Each number is 50 + 10 x the weight over its row's rms, rounded and kept within 0 to 99. Layers, rows and columns count from 0. The size before them is the row's rms in percent of the matrix's.

# up: layer 2 MLP up, 768x192, rms 0.161, rows 219-235, columns 0-95
# down: layer 2 MLP down (transposed), 768x192, rms 0.149, rows 219-234, columns 0-95
up219 093:60 40 49 43 61 52 60 64 34 56 62 40 49 42 52 41 67 73 49 53 50 62 31 54 49 54 58 73 39 42 64 26 61 53 37 46 43 50 52 56 58 40 58 65 52 43 54 50 52 74 43 53 55 41 57 61 32 47 40 53 48 47 51 48 41 37 58 69 34 37 46 40 35 57 71 60 50 75 55 66 53 67 39 43 52 27 51 31 59 35 55 49 44 51 60 37
down219 092:50 38 47 50 40 38 49 42 47 41 38 66 49 32 51 62 39 52 67 41 48 33 65 52 41 53 48 42 67 46 67 55 43 46 48 60 38 46 65 48 39 62 59 57 35 66 44 71 55 64 50 52 28 53 63 45 53 41 45 52 35 43 40 40 47 62 46 60 61 58 58 53 67 34 46 55 56 59 37 45 37 42 55 55 59 47 53 46 27 36 35 50 50 48 45 44
up220 093:36 57 58 43 33 59 52 28 73 44 62 42 61 62 48 50 58 52 40 43 42 49 64 48 52 34 53 32 49 60 50 43 61 65 74 55 35 41 49 59 64 52 47 40 58 57 48 72 59 39 58 51 25 46 52 58 59 53 74 52 47 57 51 58 50 57 66 54 33 38 42 62 42 77 49 59 42 43 48 54 42 57 45 33 30 51 52 36 48 56 35 36 56 61 41 44
down220 100:41 46 66 59 31 58 45 62 43 38 55 40 49 44 49 46 69 50 57 34 54 60 53 63 61 64 42 53 74 51 36 57 55 45 46 43 50 46 54 34 54 54 32 53 69 40 38 46 36 59 51 59 55 67 51 45 46 50 45 56 53 57 45 62 49 39 32 71 49 49 51 58 44 48 41 45 35 39 67 42 54 64 53 55 35 59 50 59 61 28 64 54 55 58 61 57
up221 090:51 59 40 38 47 45 57 44 62 56 32 72 45 42 65 64 63 70 35 43 53 42 50 44 53 69 70 35 47 47 53 52 48 54 47 40 40 50 50 55 59 37 75 53 38 54 65 47 62 54 32 54 49 45 42 40 29 44 64 33 38 57 50 45 48 37 74 49 54 60 39 51 44 37 56 63 60 67 53 54 58 50 34 47 50 54 42 34 57 49 66 51 58 55 45 43
down221 097:71 69 50 42 55 49 58 45 33 65 51 46 60 38 46 34 48 59 56 55 51 47 45 43 46 54 50 49 50 56 48 33 50 51 64 29 50 52 41 35 51 54 55 48 43 59 62 30 34 58 58 50 55 33 65 47 42 48 50 58 48 65 55 39 61 45 43 39 53 61 45 49 66 42 52 38 37 40 57 47 48 65 48 60 42 44 54 32 48 50 44 63 50 44 65 39
up222 086:51 51 58 62 64 46 52 57 69 39 52 49 60 52 39 37 39 68 62 57 49 42 37 62 70 50 49 45 43 47 39 51 49 36 56 45 35 49 44 46 35 47 56 58 58 43 53 42 71 46 58 73 47 34 24 49 47 51 49 55 55 51 56 47 37 40 52 18 35 56 60 44 55 65 41 40 54 70 48 54 51 45 56 56 51 52 61 53 44 43 64 40 43 36 50 57
down222 100:59 39 42 69 51 54 44 54 53 64 57 65 56 43 63 57 54 57 43 66 54 43 43 54 53 51 31 40 52 45 51 44 54 29 44 44 51 60 44 38 44 46 62 49 46 61 54 51 50 52 55 51 45 66 45 52 35 66 52 53 54 45 46 51 56 43 42 57 56 35 39 52 45 58 53 60 50 18 49 60 29 50 56 50 28 60 45 61 44 57 43 57 51 59 68 69
up223 094:62 53 49 42 54 55 54 75 66 38 51 51 59 54 55 66 50 38 46 57 36 42 58 49 55 63 57 49 57 40 51 57 57 72 64 41 45 77 65 60 45 59 37 55 46 43 41 50 59 66 53 39 41 38 46 59 52 58 45 49 34 57 51 44 63 46 38 51 49 49 36 51 39 40 53 68 66 52 36 54 49 44 48 42 47 44 60 52 57 57 61 43 53 57 34 43
down223 092:48 75 62 47 58 42 39 43 57 59 34 57 34 49 60 36 44 44 48 37 50 41 40 48 59 43 49 52 54 57 40 59 36 43 47 52 50 53 46 34 34 60 55 34 48 36 62 34 45 42 52 58 49 48 42 54 51 46 69 37 39 53 52 50 50 59 58 51 54 34 56 37 63 45 55 43 37 58 57 44 50 45 60 30 42 39 57 50 52 48 32 50 32 43 50 57
up224 102:54 34 57 50 52 48 54 54 38 47 52 42 51 66 34 44 64 43 33 52 54 61 32 39 54 53 58 39 50 50 47 40 63 55 59 50 46 53 38 44 51 45 56 75 50 55 44 32 40 49 54 46 34 53 49 54 53 55 55 53 64 39 55 38 62 49 36 70 58 48 27 44 49 56 39 55 47 40 45 42 72 37 36 58 39 36 56 44 54 52 53 61 53 62 51 60
down224 099:51 44 56 61 38 48 58 57 59 40 55 60 35 54 66 57 51 52 59 47 58 37 54 52 35 61 69 64 61 44 46 54 51 52 26 50 44 57 70 69 52 42 53 39 51 32 49 48 39 55 52 24 58 57 47 41 67 61 52 57 45 48 39 56 52 51 49 40 34 39 59 50 56 58 62 55 31 65 40 27 38 52 55 42 57 52 40 56 47 42 49 58 65 46 46 59
up225 099:44 60 57 45 41 49 50 51 66 56 57 52 55 42 49 49 54 58 48 45 32 64 59 22 43 58 68 40 59 49 48 44 47 45 68 61 55 54 54 63 60 26 34 41 45 47 57 56 38 54 55 49 37 62 70 51 56 57 44 49 45 49 59 44 47 56 46 45 34 72 44 61 60 36 46 54 40 50 58 53 47 46 64 49 58 63 58 29 64 63 38 44 47 53 58 43
down225 095:50 33 38 61 45 60 58 46 39 42 58 52 42 45 51 64 50 49 50 64 61 54 29 56 62 39 48 51 38 47 41 62 37 53 51 43 53 64 70 40 40 67 50 49 54 58 54 55 48 55 42 54 62 50 25 53 47 63 33 58 44 53 30 52 68 46 45 42 76 32 54 67 56 62 47 40 66 46 41 48 47 58 37 59 41 63 53 50 40 35 55 64 31 43 61 58
up226 110:58 41 61 57 68 33 58 46 49 57 45 61 55 45 62 40 64 58 39 44 45 45 47 54 42 76 55 47 50 74 42 61 46 60 38 67 44 50 46 43 38 54 56 47 44 58 52 57 59 34 47 47 43 55 62 44 34 44 50 62 59 43 47 54 51 61 60 53 54 44 67 30 61 60 40 59 58 58 60 44 50 41 43 69 46 53 43 53 65 42 51 55 49 46 59 31
down226 089:46 54 39 49 49 54 40 50 60 60 48 62 53 32 59 61 14 36 48 47 45 48 52 56 46 44 30 46 61 34 84 53 49 59 67 37 36 54 54 48 62 49 69 52 46 40 53 56 53 59 51 49 61 50 54 55 59 53 42 30 54 64 44 43 40 38 59 63 52 40 20 62 56 39 60 51 46 44 51 42 50 59 75 38 50 40 52 62 40 35 47 53 59 56 53 43
up227 095:54 68 50 57 58 48 68 58 53 34 56 62 62 58 53 42 61 68 31 55 56 54 18 55 33 45 35 45 48 63 55 53 44 33 50 43 48 52 52 48 53 41 68 62 48 43 48 62 33 37 46 51 54 46 52 25 43 55 48 44 40 55 50 42 50 36 66 44 53 48 49 29 64 53 50 51 77 54 64 50 58 72 57 61 39 53 40 40 49 50 44 53 47 60 57 59
down227 098:55 50 46 50 54 36 31 47 38 73 48 38 35 43 38 46 56 53 61 53 45 45 48 61 46 46 57 34 58 37 51 54 43 64 42 56 44 56 50 39 39 32 56 53 50 55 35 53 63 46 60 50 58 45 38 63 72 72 61 48 47 54 45 59 52 42 50 63 55 52 42 76 53 47 58 49 43 50 45 51 42 44 44 34 58 37 60 46 41 60 39 42 63 47 49 46
up228 106:48 50 55 49 57 52 61 70 41 56 43 59 55 52 43 43 68 31 48 54 63 56 45 43 46 57 51 54 51 50 54 45 41 39 50 53 33 48 45 49 55 45 36 65 47 63 45 51 32 27 29 45 53 45 49 46 42 54 69 39 63 37 40 55 39 43 65 43 38 57 59 48 49 53 62 32 55 50 34 48 46 54 67 45 38 56 34 40 64 35 60 49 74 52 56 40
down228 098:56 53 43 55 61 63 64 43 49 39 62 46 56 61 65 61 49 53 56 60 61 53 40 40 55 62 45 51 44 61 74 51 65 41 59 58 33 40 43 57 38 68 52 55 45 41 58 51 62 53 70 39 53 50 50 50 74 54 44 57 44 42 45 46 57 53 54 52 58 45 30 32 48 57 34 48 38 64 59 48 56 56 62 46 68 51 62 67 56 39 57 54 32 71 35 30
up229 101:48 45 45 43 46 61 49 51 35 49 52 54 49 45 70 44 32 58 48 57 46 62 45 48 50 68 60 35 40 46 29 41 67 53 33 47 49 50 41 47 73 34 32 61 38 59 54 43 52 37 62 46 70 44 43 29 58 47 53 45 58 57 44 65 59 62 43 48 62 35 64 70 49 44 75 54 47 46 56 35 44 54 54 38 54 60 49 40 60 68 60 42 45 43 71 56
down229 104:50 34 52 47 56 45 39 42 42 74 46 59 44 33 41 61 66 65 65 52 62 58 34 54 55 55 39 45 50 46 44 47 56 51 50 51 45 54 52 63 37 49 48 45 39 61 42 37 47 56 76 70 48 55 43 64 65 57 62 54 54 41 47 56 45 32 63 33 44 41 60 67 47 44 24 57 38 53 41 64 37 58 33 55 48 57 46 67 47 54 45 44 48 49 57 39
up230 097:38 51 50 71 60 63 46 27 43 45 47 45 43 45 41 48 55 61 61 54 42 45 57 61 55 57 38 61 56 42 54 56 42 45 56 61 37 54 51 29 38 45 45 50 60 64 50 61 47 58 40 49 59 45 52 32 35 35 64 46 51 41 31 49 34 46 58 54 50 64 60 44 46 31 57 61 49 40 52 52 46 56 68 49 52 78 39 41 53 44 51 50 69 54 45 37
down230 111:42 36 58 46 44 53 69 35 63 52 54 41 51 44 49 47 37 48 58 61 49 56 50 33 59 51 60 65 59 34 45 38 62 65 48 51 52 42 56 41 59 42 59 49 71 74 55 75 53 53 52 53 38 51 32 39 45 43 48 53 32 48 40 40 48 53 65 34 44 48 54 36 37 46 33 46 42 62 54 57 59 49 67 55 63 56 60 50 45 54 67 33 65 38 43 43
up231 104:50 71 71 55 55 46 59 56 37 53 15 49 47 53 44 46 37 49 42 50 85 45 46 49 64 41 51 53 44 54 46 43 69 54 58 45 53 47 53 44 40 53 47 62 68 44 53 58 51 50 47 54 58 51 49 78 33 51 49 65 29 43 47 50 51 53 57 50 59 36 51 36 46 48 41 43 48 51 63 57 63 72 52 56 51 46 42 27 51 42 49 36 49 46 27 60
down231 093:52 50 40 47 56 37 48 42 55 47 71 65 61 37 43 53 41 55 55 55 49 59 40 40 52 51 47 60 48 39 45 50 43 59 45 26 42 35 54 56 54 56 53 28 41 40 53 52 55 43 49 56 62 39 47 43 63 55 47 41 55 68 36 55 43 51 47 59 29 39 57 56 36 48 58 50 54 56 62 36 49 40 43 39 40 50 62 59 51 32 43 51 37 70 58 44
up232 092:57 46 55 36 42 60 57 66 47 68 41 61 50 44 42 55 53 58 47 45 43 44 51 57 55 57 46 52 42 43 48 57 63 53 52 35 44 42 37 63 76 48 40 39 66 43 46 60 45 45 38 40 49 68 37 66 47 66 55 55 29 54 31 41 40 62 48 55 45 36 51 45 55 44 48 55 51 46 61 43 62 35 32 50 60 32 58 51 54 49 53 56 35 50 57 56
down232 102:54 60 45 54 44 56 45 41 51 49 45 40 59 55 61 37 62 33 51 41 40 32 44 65 49 43 52 49 54 46 48 36 51 51 53 51 66 55 64 66 39 34 33 53 65 54 80 47 25 54 42 59 37 45 60 46 41 50 61 59 50 39 74 52 48 45 61 51 48 54 55 48 55 51 50 56 55 37 57 30 34 79 39 56 56 56 39 42 61 38 50 54 42 55 63 54
up233 120:51 38 43 50 55 48 54 57 56 36 28 50 53 55 35 45 52 65 62 45 50 67 76 45 46 43 33 44 41 71 38 47 43 43 41 41 48 51 59 39 42 54 67 53 54 71 36 47 48 61 45 63 52 33 40 55 53 58 57 45 50 32 42 58 52 48 49 32 46 43 55 41 41 46 63 40 49 55 53 52 38 50 50 40 51 37 44 56 37 37 54 48 42 40 45 26
down233 120:58 47 27 40 48 51 48 60 41 60 66 29 47 55 52 44 53 44 43 62 54 47 51 37 57 55 31 47 41 39 51 46 47 25 60 47 40 43 55 58 32 43 39 41 62 46 54 57 52 55 44 45 50 39 62 42 57 55 43 59 33 35 65 27 50 63 39 72 58 76 48 53 70 54 56 49 50 43 40 51 24 58 44 46 46 45 43 40 47 55 42 61 51 53 48 51
up234 089:52 42 53 50 55 55 48 59 34 48 39 41 43 54 67 38 47 37 57 59 58 56 65 42 51 56 49 49 53 63 35 41 38 57 36 47 46 41 33 22 59 48 70 49 40 57 47 50 54 50 43 55 53 45 65 70 49 53 58 53 45 45 47 63 59 37 44 39 39 34 66 40 56 53 54 29 41 49 47 54 36 48 60 50 59 48 46 62 59 51 55 61 50 59 44 40
down234 094:49 59 64 40 65 45 36 61 45 46 62 54 53 57 54 55 30 54 40 51 52 48 51 55 57 49 45 58 53 56 50 41 42 60 39 62 51 57 59 63 26 63 53 69 70 74 62 37 61 45 66 63 50 46 51 46 39 43 41 41 51 43 61 36 45 51 51 40 28 56 27 48 37 44 56 50 37 52 33 60 78 39 49 64 45 51 57 62 40 31 50 56 56 46 40 72
up235 096:46 41 42 73 32 43 48 46 59 54 58 36 43 59 46 55 56 49 37 47 50 52 63 53 50 40 59 47 50 65 51 37 34 65 58 46 51 39 45 51 55 51 35 26 57 53 28 64 61 50 64 53 56 37 50 40 33 51 57 73 48 59 45 58 60 46 71 54 41 39 42 64 48 69 60 54 41 35 51 44 47 41 30 41 64 53 50 63 42 46 48 48 42 42 34 30